Weights of a small GPT-style language model, trained from scratch on English Wikipedia: LayerNorm before each block, rotary positions.
Each number is 500 + 40 x the weight over its row's rms, rounded and kept within 0 to 999. Layers, rows and columns count from 0. Numbers have three digits each. The size before them is the row's rms in percent of the matrix's.

# layer 3 MLP gate, 256x96, rms 0.188, rows 106-250, columns 0-95
107:502495503485474475459499550520442513510508504442496466544540502471489503547466542516504610526565475511500542496517482462539537451571519550542522536468526485544492504461559603580517424466450526454419496489486521598505497535476507443541496498475540441510502501511545494518568612483550512499
087:507528483516452579450509438476474461501572517544550539489463462519483499479532503482502517466503545528473557491527447532533539537483481524563412614544516545606505541500469464496477508468467467470504596530557563455492501527487477575426494443497549510467494527465482450489450468481553519511
099:499454569506541525491555515521466544541544475522524476487477446544449457461479419537487504412466497552466503517488426483467573481463493601469426468519500486454448468507558501471508495555517457476547525502506521556514553520485521450517414513529511529483560445552472464533543566459475572466
102:470495494481470489514563514519546574518485475447457445518472534436576484525507492465527518554479473419500552526487483517546469511441470492505488480458525575528536526470516489469492556458490451565417583445485539482493488446586549519538528511503488436548566567516514530508547499413518448446
097:463521569479457504447399521466498527466472477470462494480528492513529545551439556547491562484535373531471520530482484490472514485480478544468479568460443502535552467485589470527502513580429459534573535538504490509493501509449497451518505516472519488410532463555545544490493539478449469471
095:513520462488632541490531488559483489445553517516488518443482503462526471569475506449476498550438521497481544502474395482524485509469441516461497545506504480498499518508547570445580476526547468509530465487505489540510518491491505544415474495537582517536473424518480427481499492545572536585
084:527492519474526480499576474457469535502575513438528468544503559480445401483507532530478550561536546435437545477539517495506474542546488538475544561466581454508480491426499470464537499429465544511506491465511480464523513477526414537498514558509523496506517565477432494497547442581449461464
094:458526492595571489515518484519538484503538464476488580464516543558513459531541511518500493473509462538489574500536539538462521482469561553509431473435609489507503448485515513575499520425489447545504541509503473475496479456446491587489540522458506532502476488526540464531448579507467556585
113:448511494442539490445535480527531576484504514495566520504525454489498524431451416504527452473467428533446532521435460511576435574462489501563468541528467479521501548489411539470522499521466490423514544573483492469494476464508483524508476375508532530549515482513491517479568496514496557511
106:513533509533429536499487521531504547470547493469496484526509452477545538481479480522476487555505488543578520562494508514445537508430517540552471458478443453465532619484402491543448443515511601482544404579511538414533511498496472494470501480508529466477481560529535485455520508504451523495
124:521527514529497455464506553462468464516552504498520568495563477460478467480546518547447596527489434465542563564481512533545450568509452536498468528441476424450525513504435489484490473501492581453538503485541381484499543459507464482474502499462496466449477475533547437557451526534551532509
098:402491536597513539482532508480566530530476501488511490492515492478579487498497574491445503562510520491486497515445516493564520459446485514492570472520475495445464450429498440440552454542488556413443546575556497482514446441529532478559487481463543494555529528532514472543518572496499524520
104:487508457502529466487475465475552522448530499505403555529496499538463482556545471571536544597506468507510562444490459554448523470453544549555543468534461525513508456432537501484455505541529496478499478472515458474519569484522491504496525451487513399593542548485497505560452438430543480483
101:475576479466430441427527527532588550533503439504463469565487495473516461434505453509485545530480529510514590524491432614497508541546528464496517513455457560497485507465489538494530478473533507473473463499518472440407478508560472526508498462421501440542514532486468514465572471532516524518
100:494434563453526536483515514467518444523497504542497435482477469410496457514524538446518521471524555510505516473432501481475471603519499477485479530537433498465531459542475483499559428527487450511515498512564396459525536522566557487430461599434447511471545556460527519516510477532523483509
104:495487522504529514592487461558514547451470485500490505518473516436577527533545525515546499488471507512502473516447553517503485506583385536539454508523528516505456496497503541466527431516436521486533494474545498522530475506564459564550522482497409485436495432510502525576469523425419578467
100:513559543479507546465489529514458561558521456380549482513453490521438495489537525387460473478485581447423541456494527514476459475499522463515461535559480548531526572438490530561518523461505520473504543480495503461515492443439505486536554520498508487546481570456425467492534525449484481508
106:527526473501615507526460449579460472461468495432481503457453495551454487577545514529479477524529537518452474485546476499535491511448533508485601459520528533489424403506545559540492522526527534535576456443510490555548497481513556521526481499518456530499551504493486514523425587511470498495
096:436480472492483504493523498491510506534532498565516553524492517503487470486504510501437563533571483517545435563464519506514439516490602498508412556517563543465539492531535502476486479429484444561472473511505432467497448477516523516526508554414584425531454441498559453406477498485514532509
102:485493491480538514407496527527482481515480493502537452477411454499513549462570464468437477525513549520430476551491562538557455490449520515514498531452464583521557461474514556538520396436540523456490530482526484478477579525494422557498523527505486524498516472525554523409521500559545522471
104:471481542440515461519527523458490489542551488490450539512566448456543492548432518466534471409480494463459477529504423446502486441547470575533542608529533409527492479483494449498507507548492522443535504502499519497528526484498475441474472516420529501535489486523607518449545573499531525477
107:504533494519589547457444486430543469519520482414497528507455502513464523518463511447503464472463462506511488554486525536487460575504542506500546493546467455510501487455518563462584525386544519530527501455490448430545507472501434499503517473559506549463532445515524372505513509544533483536
102:478520442442537559422472480498468565510531506477558555476477511546491440554483452441446454559515442430455500506493469508430530527555509447522492462601495442495488588544477459460519468442468510416539437501519488535501457495533474514542538538495481472493476535435515488498545542493519543528
104:491477524522558542506504560481523504467486404469517537557518510570518524565602494503495509524453451563503553477533522497498450438480520554484515504483504504554512419549458536560520503485461529453549537518468543420497406465408454469510454498474512498532544462539514556491568522470535519463
103:631508539455490504487484561490540519512489546519498469507485469515486507518530479484590524506514505507447601505475578489489545512508536463481439481524498517520544458556537487512473510496435522480452525477494454482516475561534516542590502553458474499549485451460525430558505544427449457395
098:487461484493417409486532490499513467525453466547487476552515482535577429548473409491486494521546531518552567523500510524487506458454542507595516518472437567468474479499573530533553518473550453498501490585539528520459497496512477457515502586480494512547463539467544430476496500438519493565
110:597447492489540505537520448498467451474547448489487458536485476492453453515435543537510547461418481403486462462473514498521461532488558539556443505500500439530489509525500532593491464465474437432421474571523523449609506502497509505575524521498506528477479471499528469508481550462515531502
101:509569422472503424529554498556470513521514513490565535580514501512479487512435462519551524502430493512505522603491482537486509523537500455532475521448465511517543525449459487473563559479500484561514451545421509553487458502452432473450541447461504522469514446426501541514546483478567516574
105:523547536472541568487507558390505548504440465540520444478557525436589437531446470509480501442502520515503439545520562507462432534495615507469534530521480421475492532527495518441472460467460523441475469510530494534510534519480465532508475546475563486521536561526497470502546471519459471488
097:472505421498529498518577527493498407480496462576462498500551492482501442574560518525456483496479487469572546495450477536490574526513472520500443530520580510493437478508466523526476542404520573510467540480497395523499463481478492427523416492467484496513542491550528476488516450538459461542
100:427473528514497513510457503485529586469473516461538496504513458465539509526496487516479538499505526555530456499562523520552366432492472469513453441556447492427467413511460461507505494476523450526530482475495582549534551443452487503483537542422506535559515539491514458437577536499513517536
103:502593512505487509517495487505585478512511528486436559457474513487472529545489499432505522533405469560524487565522491540501502549441487473577475471549456498504570574419527483471488540528457473488524487518513469526461520447490514463516471451522508541510514591484527525510596484564575452432
110:409525409415430538508526564579472441460491490589619454482493534546536438480500468465537513477506487479505469485478467463446511467473519506482568469481538499512523531474493552488543481454495483522504499555576461545503488459431421506443518483491536506509493501532560490463484492483542471498
100:462486425507487463537540518573526564488455485513515514558526540529525498528519488480558462505461381523466430475466536435465431481467514547569536513435480527527472532531500474490456515573512463483561513408439501511453486527469474480536438465485560468447472556463549491483493511460566526500
107:465471554481493535473529437540465527543467496407423445533464530447470482517441536450551510509541525513525473480487465421468533455535531478452560587450508517461498426540497535416505517478481535431475558503480479489481544442532492499489463580528468515535553460468508523571506459486563484528
103:497495566583388431436504552534540515488500504525490458521462461448513504436496503456495509531497501534526477506477473482511500562542484462488517487499451552522431493461542514514538464440463527546503419515402500485555488562508539504451459450470526507588432451546513525508542449513546487567
097:552519449500489515469433536537554525492495531522505485555454499540494426477447472487461525508533483453602509495545506477458471414492516484510508558523529571590546471446557463417494437507469523458496546509556453481544509428507512513527543491467523433520508509510433471552522535430424486508
105:464479426516532518423490572509484537548476529487511545478477490570452500423569468475498444553540504532498513570507551479470501499531542543396521501466470401512476474518471470557592510514543470481482492519492450493507450588477475517478499571498536508524514544463575495493481472500547578491
098:501524487493496500534558545450448446504437513533571440530502462509524580474516557523522601540523485414479414529549475510462449565496501440521529521456496473462503530476505525498472504541463550468527528551488466499529466498429484499470492469424494552513534504532576385534475470500510536542
096:447517475531551439565466570483501517492511512528573480561481443502518505549559446482583521423504543557450401509481504543514493485511525521478553512513446451487514517505516440501478536511478535494515480445470503543522498521504418547506405553462509526524556522495506494545491424439571432489
102:484491496524472488467516483532554525412479483494492470554498491494552510465489571443505444525517550516475485473486472441433472527504554504562508524426436446507499528468494545533566371526513546474505541570501486496517498508499467514474432516457465518535496500537504474582421520521507619444
098:415551397472480505484483465497534546470553494507526492483422505439465461458533508559565544508469536525458467509420460543491569594500496512458482490455455506476423419543501529445508475537550453528464484450522480426516442512495502543461455513526531492516510509519526560462545461465516520536
102:474510430570451497498541550520469545501451454524527506490477491592514486503491433529456460492422457565455427504411513528450448522491508460477476520467517504517526512521449499499468514498452484465588384423536433488525558482500505459487496531468514445555466516528548487464500418503507506480
105:496523533550512501461527539519480535526499464466508455531540404492533489487498531506515511474400475534510517473492447510414530539516450507488452488522499440547507542514532480441391573593543505479512419492540495491466479486574563494461464516575543562454503472491463500501565540451447514466
097:477539489528511547566545488547579522486399551453531458495462496549482541482511484477533471461577495523478479479520532541556506504590568519469515487576463491565503464515490505524564549494506445460497531421469450531507513512493561488532559444510530509531459457555443547540506516557504443569
099:510475548461438484493500494494521530492533533540503508468532486532434504449478487450443478471464467519481525572467497545504475428454509406535456569462404523539568460537461511568488499491461558567492506437438484444483492539578532484496475450477471592550508561485503534531470497482538451531
091:471551445528439544461492491477533485550523483466528467479460530561522507431547474534430377506514492471482474522457518516487456493512463501517472531448522525468541500532428545479520528509499539527470496467465444485546543435476510439454474527556474469566542578619518513505541456516543530567
099:523532504467464491472492547573531560525504495435484588449552455495507541498529490505525467477511380534549571536437508478468441514541465521571459527530504481520459447529456438469449498507589553482434547509497529498507539512510500570557453512449509437476500456524528451518455461500450510490
104:432551420450511568517550504485546491503447528462508491549467504546510440533511454486380521471519531452475477477466463561494540464533428468544499479495514481541563500478517485537499491440439499542481519516520475467550492457514438490480555479432464463620524494507436515542532489480477510575
108:441511546438453531459496476507558617564521527518511484518476442475493489496535455459473530549544482446492464536563501447568503508491520510448433540508531486485534470407519518471481523491473462424487465540524482537510479536566472488520535493475541505497468499421483491556510441512454619553
093:487452428526566509535453450475577411532544473523502452501465469428506511495594519462435538497513515500577442509523478465461488529510454474477519538476513498519606543485534495535485592465504499511461529503489503502501453441566521506469406514490495490502457507466513491473574515565573518515
112:462519559579486492458495576530443577512528450463526450474466491460472499472541474516478522536498470519506497525563571524458484478451534559526470486442453515555548508450482550490425445504453418509467495505555494428450578500545531463516567538436442533504514473539467544538522494541488543529
097:553483502486473567511485480510528543468508513468594477509536493489527487494505472530509437452491566530498476555505467509547461471532551517526515534477475550477477463440528481558574501496457527530630486535491516482498578487530533462489399435496437519462560560460496579491475569510465485433
091:441524516522546528437490463501513509522502516477528413518498503513533485461526486491515590535520453495539484495489524526478468550520527432538535476434568525488439617484500508539483510356556433508460470466511498520496525433449556529455569451499523480550498539518489462551538450522528510524
102:512545451462525474449572504509531521510495544456513455526536498493501544437451490503513411488521483496489600568509480491538536457535527531481563464439514496524435571483428571527485537457515448519474494481544456413536436553565536485562474534434520483535500545525525474553551518499498455533
099:508539517515512478553511533522471475478521545446455539498489504468558433524563452433511577523500470547539524461419497502505435544512532455472468543498475506495541488494512423483418616483521482468474545519495497434505439511473534519499515495542539436387482500523506445550512559495422480522
099:504466496477543468485535536464457508523566460530517544523509421498516463505482540520515571514507512547502543516523422508488492417542506371496489556481480425449455483513514582487554479543522491498478490544430517531514539455506480533445565488433511507498438471464520430565531490442500581490
084:466464520545496481507501542516541528467538523478507489533605478508562465475475531505510568551511483512470488545480470431552498439511493468425522510536588492560531452503489510507567553577574443502494529519489425442472468510423485554514583489482468509423464514460546431479482521480518546533
105:509499541497510500520488497577551452510491510529491454453540559407499436470540440464483495482484561488478531483447457559515532519435434448496529572414469484504495460457510595440434529487467508585510535506539443521521523563554505497516494422486547482514554524507447479478558480475528516464
106:474473531504526466501513513547512443550542488460505509518515514447515438493544485538482512495478603607509575453484466535447508421487501485501513508504531485512488537538543469575516540594498487540464481495536454473449493592534556497526419512472473459475496523425460539440542520408520493471
103:509514459473495552531489551568467521438422544499507525559424517554498461452552416491462501457518504468500489468442471497425465532411440570486480463494508558531502458489544568444533560539498547498451529528498526475497543474525519529482491555478498502560456552481571510463569495516465440513
100:461523484552439510555528496494538486449467443464564457494525531474497524511523540590462509489478504532463467489483567532551528434469485444511479495493517461516486490497526576552536432507494494487446520557453541541500437549502462430476478499402363527511525528446493492558518474541515487441
086:410531538560501504515540454493417454549543548536467494492509483512497519479484472444469487485459501452526456461551464496447584525521614544473524525434509537416482510463489490414421516474486448501500532482521487496508548505439491553513431502509470522476452578443469524542533513507546536520
077:525459514469460492534536532522528510495507433578504511460488471489501500452536496577499559592522542446531552520436442493475528502543575530519562469440525561531551534522477516487487504560477464554525475506559520494435452501590506564508512513469434531458473555555484499504498502545582498577
085:431487536518497454531493562442430467568479502585512513516516482500504520525453478538465567537523553519511466509488444476458491428565475479583473520504501513537523505503494532413597461493469440453477521440460594548506475518495538570496498477506500516418525528586502488454492549521505517516
104:498501463477513550487527493414553497490540563538517505468543464516546551495529533387523544589505492516522456493484504490493526540493475520411472513458540424535528504539510463524500448510491515489417489471456458508530481506440555396506505494484590524412501565475545518439501462540515465484
110:499466462509481493479527477517538523498500418523534423490495486553487516484482500485506504512517533553493528581625468522529431458456466577514445490450492416414503501430503504456524414524524494470511463414495465453471465503509493500568459492531455482558508516549532518495512580451446495535
093:475591497509504545550453548538544441520497481461485445545495441447461431460551536489537474485480539522442597524486520481462435501519454464537465547516547561512501365542501495504537593520455479555520514451505506477534471484472531522559476505491453544457511477468437486499514532505522506458
090:547525434397530486551454418560507473508568447536430538544478491525511533534485482564537458429472472497495519600533540537467500497498527548498453503508434505539511512527531468467487465477554561540467556488545518464449496528463502565457544527541512440496525482427545433546505494483487500512
093:542484536545530444493549517553545496469448542486534522511455486548447561508493460465525585444489528558534497502446535518470441550467520474442532574487537486436543483463583545487513485455545523524481536422539485526460550457485521543464564469488576476505544496490562528515573495519472499419
093:508474528467557511566546524488555477486517465474479484512476464524419531489508472461476576452508463433478469495518412430515491484495539475524473526480419531547571472442547484523463475516488501461593522578453507499515476524545516458587567478471488575543502442542502431516570512522510506536
105:514474555565501531466462538491453479488430537478527511502543444474590464525498477485481453468592438495505485556515513528494481435492502451550468507566484529494508464477456470450451502524479520418529478575541573457472502486519407476469438447460461515508490514545474439483557439524497457572
101:518568490422535549468489549517473533408501510515449497536515495531539438475540485480529410502457509535568524489452535494517470543499574510506471563519530510483447445561482541522457495482458502544466489538515455502462502537527433523472494552462424559464541432506502413492543450528504467588
101:498477555496478459539609464491452505531521516495478478495548444509495473543435495486451466469523411465458473610498534489549533477488475470418469545499587498513479564561520477504486539493493505481426532506592408503528552506482516534492479513490549509460531521485537551482530519514493428430
097:466586444466527462445518553568493559424482520441516401480486503542501532586436494482512526530570464463553451472573485532486547522525450460510484471547494501477473521491451504496433542461507532443501553497524487497456526471550496477454514434497569508521512435486470506424471459522549523515
109:479548435521515595520535521461493519532507506537467489504541544515487505453556440492441516455475499500520474512543434530525516434507505489451461522536557517558550555497472469481449459461465475456517442486493451488520527408497467537514520417517460572390476452517594427500539463523491510512
087:538489415507431522579475552573577464441539485458540470483504459450474535459601559469498503515433540490539542480556534471513487476497477505567539478474568500519494487487515517495511533522473525566517534572435456499491454534574489556461450457484485530591472468531454515490504522484494534511
092:486507518454493494438544457396544561575526537584469494504466555534545511470511489520499530505534523464485545522542466507436555477532534521528443534528495548484514586466516443457519478483476505532508524538561518472510455465442510470523521548506545406463532549533448487496435516467423425547
111:416448579448511502529450494493457513515529461515546461480568577489467501486453470524496425506469469532573454565510522540471465475502548557499477552441487520491549476423521534358485473480462505487494495540515522475539480495518560488518552494511438524478529504488595500538530488552499547529
107:459481459471489523551530513595493429476506533499536523460458544475520428513506527551473509554485427503469462511559506493490528460530541493376457463475430482486534511428455563486507511461489518444481512520540574460493483483483504565469532448508536482538542491408576523492531546569531527505
102:475502489518505518538544438539424444413503473558480465435463518525487551447476495461541465506491546492484420452505464464537453492574554526404449467525462406531483486492466496476492497489556526520564534413568513495585530440466497493508497526517479520481476505481509538551453446455522507515
100:404503462491440481474459510537443548467443542496551487489489450457495503511492470570547525529526534460493460497481534492471466398511481492527531490530583584533518502494541466488503540541501501555587495412469507454528548524498557446453510483469469564537472527478458553473598517521484456537
102:497528504489515517469508469570532443506488516478536451539527522537459544501532520513523450467497531469545517461522536423438420535507466489503500607567535505500456506472523437509493444496527487476481443472521489428518497432574480450560459485470469495552520465539460423496606493468588544473
097:491517521492440541507532494513495526505491554487512532563542522581549500467454458430456569507506548488517437502507474526517545448490449462524565489444495488588435552567503551522516563501490506541470477527530544483466522475565468475507578512545434548513473494386505487525588532487488558507
102:493488515459554503477500515514523423498494543474495457475562528497578436520530443485498461570460520529480490594584450426497536424561539484450453491442487453489538512465540484499499446467531545495528479529504449506491422509477524557509541436520589496542445441489457526460562494514524491466
117:460492536475449510394502588506527468494519506487509543464503456479458574539531537554468493482497599521552503517459497576481555491507546512550510488548468481566491496501462450475462560443496460455485445555497462552514594452550544492537483541528476518572503554462553502503521497429484523466
102:529439516464513602539509518519538446511466482583487493459491558495414491525549525577488469515482418520482481528471496492510477517486564506521443547494558483532545450490563547530480449467540500499525498494575479484491529542468540444547484537457532457550421511490596401479485521492533524518
100:524490460554532536442521557556470513486524600464544501522550437489510444492551486498560483505562476474415480484460516439504483488515551522448479465567500530536511514530537527488526477473547499411480544452513448569495601454491507542480440506433537532507479471497528483466527484538506505392
107:488470504473460560492461512553491444494411486523480442530552481462474494526512535484521550502527468510520560493480405531493499437501511561453474542437465449485531514436514510489485493493441566502429558485563532472547492487505503500543453502499534444523603383520518555532563461487465541534
103:543528543531472512542515533510474450561502507407491423562428514578562468410499495477464484497427453471539553486467492448466485488573494516482456582547498500535443531520506536502509503556394487556446442493519556510545496436550493516499473549494510494538481465500468541507517523513500457468
107:552512519495481541581466478509478525509542460518532452467427453454446523512522523473490561525462463536527444507482471487499499512505450392476521527595502457477508547429557495431471521476536596514562522502470408477526485490513503463447514572464497537445425531501504471515482572543493512530
087:534524486441551514544503521501475476553538436475476559511462409482521516628475535465524478529581496505522473540498520531402488461490432497412453547445531510561550479532519465563474541496552517559546442488475505484482471491531528525485468523553498542490455454531529555517538481498558514486
095:427445586483474558526520493519485452517538551506443517480423503438458429418465469447509485550635465492571547524505449533471504525519531486470466517525523533505510456499533508538497485495440547500440514488509520469499488533483543522480539432448543469504505452449511544515578484529439471495
101:435507500496446583494500477486541369538495561511548467449484481471481459450522523514505526520543530477551475494450459495504507481481519481499463534506505519450491499488534533498467561454458419479571501453469512532556549556519522424449500459461485487468534492569487487485550425580500436586
103:472488554415483536416540565462442528545540462428532419568516544500488526534537520539482547558530468511492534482507464448522414478507502464478504559511558484452522611494500522519575465458502466487527476606489470487493442483518515471470452431459506493503492525500524455500510514553484512524
101:532501465516572460466455482532606452504475490448521469521511563525504526426533464516415497429559458495526425500485541536478472512571516521477429463484495537511546527524435529522489444468472491507458475547493512429413415495503561525515541507474490525506455484487454546445540547557495509526
097:546530447443445521458501481470556479559533506511501471502459446438455536455477476471557464519481476548464476486517484551438551512471502502510532463610460459543498475478522491582516474483489499532505456522453445590477501483479550459470480488523561491568550513467478516545607584527518563485
097:454532494579546449549526563520490488541528486468516508524515439516483414501476449453487538425488547531512470579459519494543494547514502481447535533425458471572530478509502534548577523395487539498524525448561483491519567508460456465441485457453543497449461461471541507476538473496486566484
094:450579485510486477487514499587476523480508408455509435501481481466595462431515435449511546472481510486521474480566523500448438554531421485527490543466508480473546590412459456511592537541502450468501490471555511496498516487545533546444476531477507487477505513545491486522556498485461550520
102:528542417517472485597501486512463574501524512451559533446519564553457516480482459536525447516443414438527488566492502561362507492495464508518487530472455525487434496523526566513491489514487535520497497483529532522564508452479484517489499450439496470481534475431494557502464516495419456480
098:490491434477523550494501559528453543567446504476544583581532503428431501529558542510496509560462494479481466506521558430414531529466477488520559515490510532492495518503611419576468448450503516522524495493455461513524560480514515505532526504500543527560422526469510455442510523462498505509
099:451565478597506509448466568479466464517503476582556565496509522472478549467477471497504448483493516502475521433500494548514485474461474520537522495413513461493437490494477466498534480516515427544431462510465464450538477565466497504541474552462467512539562563423430567556573542467492512492
104:448514498419501437566514483557522524464508492451517443442506514536455449549500478471578558482486487528489446524486553461510489530392491517501505488447439446501466492539565524538467484459487450539483511394528467544534493429558577409511519455503563509504507477493486485557503484537524487505
091:468520515579527478537485565541483516550520504519489502604436484478473457586509514517473478461440519410461490548465489511506495578522474490548505526511499566501439430553470509558618449544522568489523551494503515453494455458538495499508470463462489464457465466466500522558522467485525467558
100:489517513392496526513483555531513541498508510491547483532495381517469520496488430539489447544477497420478545523456509555541555461522466526513506501456504430511512512565496525507477545488522470532521530415500463491431496489524569526513547485428533459587457485417569470488510544477448547530
096:549507520456546500512533542490439441500498535520570483518488477575531474480440478487491440459464449467499477528485505424549470459493531563486524507475468519449481469463547456422552514512437536507580508475503479578594534523438501525530526523479537557511449436515487466492548460543399519536
093:494557495444423471584515557540552490542473516548499429626449538509503461477510477547466428438550467474508513553534534523497446535533477496466518470502550522451533530550550556471527500528513520512540484512498488514581519455516501522471446501470510536472475462484541462449550517496530412427
094:513499601419504485527443454491529520523453519476461482544498477522506464494529540479465434518487501485547580454434513497524602502447441520494508466459400552593458513526545494466512501533473518455479539574550467462521558460449489533513515516558515527488482460422465506561466526501498506465
086:462525498443470526490487524515502463497508491429510502516496478600490503502539483464443455542473458427508499486463498588515483462519460517553490508463559490412430536470491581461529512489486554416512508525549469470418521454485556572481531522523438563459499519449546503592492538503451531531
099:507545506469480528483542491503527509483437588552519520511406519521475465533437442534516450463451510577502562563494489538539542509522483496542543491475516562552508537557468502498555460502460387472439551484604497473475530499547539491484519505432494500491525525466506519480512462538396472521
110:461466498501509451537496559503538477473553580487508501443542477565512574527468476498509515510449516533493486543416503468492514498443551483512414529442534468497519470556485498606441444501530549446458475555513487538462576503490529459424546439545469513420489532440509458468511559478501508512
099:503464566542450490550461503499445467514590500449497484526528477479459518490463480545483482563481578482552529505511486525462564468534508531524496545523468501573531454426548544525551496458428544556467410465525473502493467549448442533517500511516522558438515457431516525529561475497527579449
102:470557503492543485497516489469485487448440446444546477511489522485490462528475490513526553535471539453566515512468490525568529424540510570522460501492508517557442517480521498507456462506456580502485539428494502505588457481539492519541463473466485422449559507493429568580577521550592514521
095:517481540545541434464501428533433504494512470478524483546444550508520579520514518513476567515571472519481514534506470487467505537526521490466524563419543514483561511472539475405480481495458480522541536554495514445522516415415589455510438502458460526427490558500516515469563510547487529461
096:490485557462435504513547513543510512453536541506605526534521486516443539487497547545485488526514454460436485569504497459523543453524522420483472467429523567520434499463538516503514459497548524523531457473467460541452529485528452422587447476468433527543556461463487570515505541526521562477
097:499524515507458587491523537499521511471504481497512456527494491531493462505519534489427505536465529479517494455475555497527427491458513436521512523475530502435410514425499427441508490525499468491485482520531558438513486407452586555547513419484519514482535500572519536607483470603505481535
100:433423495529511530470560523546622542519541533498488553529505520516462475533414539554517531483453501447574472498557551412534443523550478491469487456434496489515491475520444532488507548496459456478477554540478512533461480494510439573529530557513468535499449541461560477447541513493499499467
086:437538478506507493570509467556440524444481531539503518477441457516525541499516463530449571459487561405514530486492517594464536504520489519492483443497519504491430438512442489473538551452476542517414551450489524529499580527492535543514467457388520511470446534515564480485526511464521538503
097:456551500523436487458472476483516506555496511524461540546486497459458450446521514520516478506497453421473433603521486561552510506499460514544486454427450477533413562559436443519484564528492433489483514499499512562465438501485423522553447544507534484467458438513550477505505462512521544548
093:516577473456481533565485437458496476522492538498492501498497432502498466420463503631492500508471503511472527522453549484534491471525383508488464515510494565456487573489561492473529476446422502543506457534467494480509515518523445518479492513476471518504535460493472423524535467461528619431
104:413511494451438489512477513529515447450555518480490480457533443515443565471485526484479445460518533457471525540483440502540550532552429523585447512458459507475450402535501513500526506491522497477466469426507502538587473539536554462522426519482508489521549466501444525565507400493486499482
110:483546493500507486473526540447520469572533530529482483466448456452519487550495501489504560493426588468513492551454471436477495478427496568513511539519524451534512491561516416491515484544628528501428503428511495554533474507505584531557490468456483524480457441487459502481533544553508467445
099:487437533548493533543564572468472442527571462496563432515546513462517512541514524505475508504436515458504479496524445488507473409523509523504500514591529399449502489465493535533484395476575499513472496568495464506529472513474501558557525500472525524490552519501452443418506529489432512538
096:476479547513472579480522555538509496546439424412558587474556469567471533543515487473446497480450520459521524481503507466430505481482518430465507433480393485531493528516502471530507448503547429565506454538441499477438561522483528475531490513498506524572565463541504496526553519505492498513
100:514481513465512451469528546488479485569484491513466451495470438510510437508520472547466487503446566479542500474489551539449458516454514455467495465575525524447454454483522608431503571476547456510468455480489538488604507503579474510550494573501494498537487562476474481511528469550538562586
104:546573439486419539546534526458479506500528484533506514518460523501463474536513487411492452510513439422478524557492415484507472517532506427496519533502517493510472547478564473522538512495466520436540517620466549476468455496510463486487537507496513477385487456457521503498617531488485488538
106:491484520466525505467582540531451473477548530496503438554492512510489558500391505472516467417450479571508561480480496488591514468445496522496557470505545454488547432513545526525497512488500499530450484461499444604534506496498568468499471508449516520587511566503540538511518452548474525577
109:506563465518548579516514514472542537495530419549491422459578587504501469470548514465492509529518566474521492575592489485446554500453494479509502525516493457533514489462577499484542454489511493477580468452563420506466532510443487524521426544503495539512461508446537430515446491503486537508
100:497502491497524453406513494602525476454551494455516532464523552564509497498506486482541586495520373408472554522480440538456533515473512502528482542524474483520537493550485473474513473494496555435511486481537431500425441508502476478512464496467525410544545504528579492492527470534560521504
097:508419456413510506450531516539485500501482427460580561449498560463552453456512524516505515568480454478486459486523569536400507510474457482493507478560442430521543497489519551471462489567555438563481491499530434500463503533555578443475492502492501515511487499453534489519583522513532492489
093:550517572498568497497517547443559506513468544541517571500529440556494458509485526422455512512464517587539583511445493490491557476539454458553472531454527465507519497500498502428481533472441541505470462503515568570449573424503478525469439427482503522434442471501471497507499459503467533499
104:531527480490493467455511588492574526521499621501437524549525419512542521534429500545400523522459446509520524501494486483469503492488477526558543515536533512556455443476501543461473540528513486492550495580528458513466430465557542555497491460525537523516469460471451548526521491463503594485
106:495581492538526451557471571521499531469473512549534521481490498451490397461552500464521508469563492475434472552488500545464559485493448487522485534466504556518512496415488533456478509508440469502410513506499429570491482461525466524449407479454459490509493517441508512409574476497527496556
097:405463443528437472587522507538472515492531551501477421498467517443424521562406514527498485491473465432531461453466512479531584491493503545540448478518558529442543524528510508536505493500535470470469529533502555504543488498500507455519573475531455495560589469525502493571513482501558520444
102:428476504509524522448492572566566473474503430477447544557486519542561521510531486536447496497499514518572498439492491501555474508467503510432518612442469468559483418465474526473488435518514536523538600518578503484464480516504471477498506489453573499492474473523527490521500484513412494430
089:459492493477526464457492531501462511493505531445578610575573527523481470544495519448483548527495508512504441536498571479436495522517514543486494479570456498461575519456569471539526517501521559464534489454412535457482491446476493514571480585449478557420514459495482522486465536477480450480
100:459523413515545460516485534499512557458493541519520500560456499527490475476566557592493495470575503571519529557546456477537434487529478566498565575449540473459576446495533482447470506483463462474508516513460427508543524446504507541515491493439519462516481450486523512518618467499477486481
100:463537546410539482527447458528493514528510543484451476504495554503433541520596456559502519516464448503593515583553509503569542539491526520468450475524469509452452426576452531483491513420542476546500487545486558487477487534527492515533536501438453432560520516440520497486456486478487489519
103:463435581460443442471499530526460500443537511523498473463578480532486463513467463513516561531503445528488500441483540520513549472427422499522492490507565509455529483530544496453450534516492456514502498510534423472470485573596478494445482416479466502495484555524620493558504540496481538492
101:508539497598539484464532496534474473521439492502474449530479460508494473476481453466532477442512456531527508467476489401476504483556499523462461631481526580598450492504475503451518448517549566546464502509535522488541541471430534540486539462513473428498547464476428528522557494520534483515
108:521598429496438497557511546473550516509501611557506503539535504501467462470451467515517542484533496565491411479512457573503504567563445529500396447559484505477512455486515479464510482514474474515503497490477516498508549534494434484423586515503496537476516453492479474522554429485471519459
100:487539529477466508417588465492487549526478477480529446565440490476497439512481488523486489453489571477510487512486445544524532521517477524434511513501464487499456476483541554498537479464553485561509532455507542498462537480457445532479527454501546516559542346509433486553548597477470518470
096:447501505494508614528509487504485522496491574489474478559489538481486504525435515509479519547489507519541493539479499449489468506532477537548429535556439506480559465446510491490518578518524507520459555515433504427540425472530426510464419556489568457449526535494506422571476529452456567515
103:496553515465455472515507513554483523495473506402541517532491473518488516479493480582497484441500423494548545442520473528491556505563516521574573498411452411531515568526542462528504530528493513508561540495500505508483524496541540526467546486479571620519461425485466492523569494472469527473
092:471470523489490510490494414535446536424581528536500430453596539490496550493499495529524475543506527494500486450511510502564533535472518503540441480528506551426509491554474476473495529559453505459480521459597516480473439534522556492412464469523498582595497498467455565532512498493463453513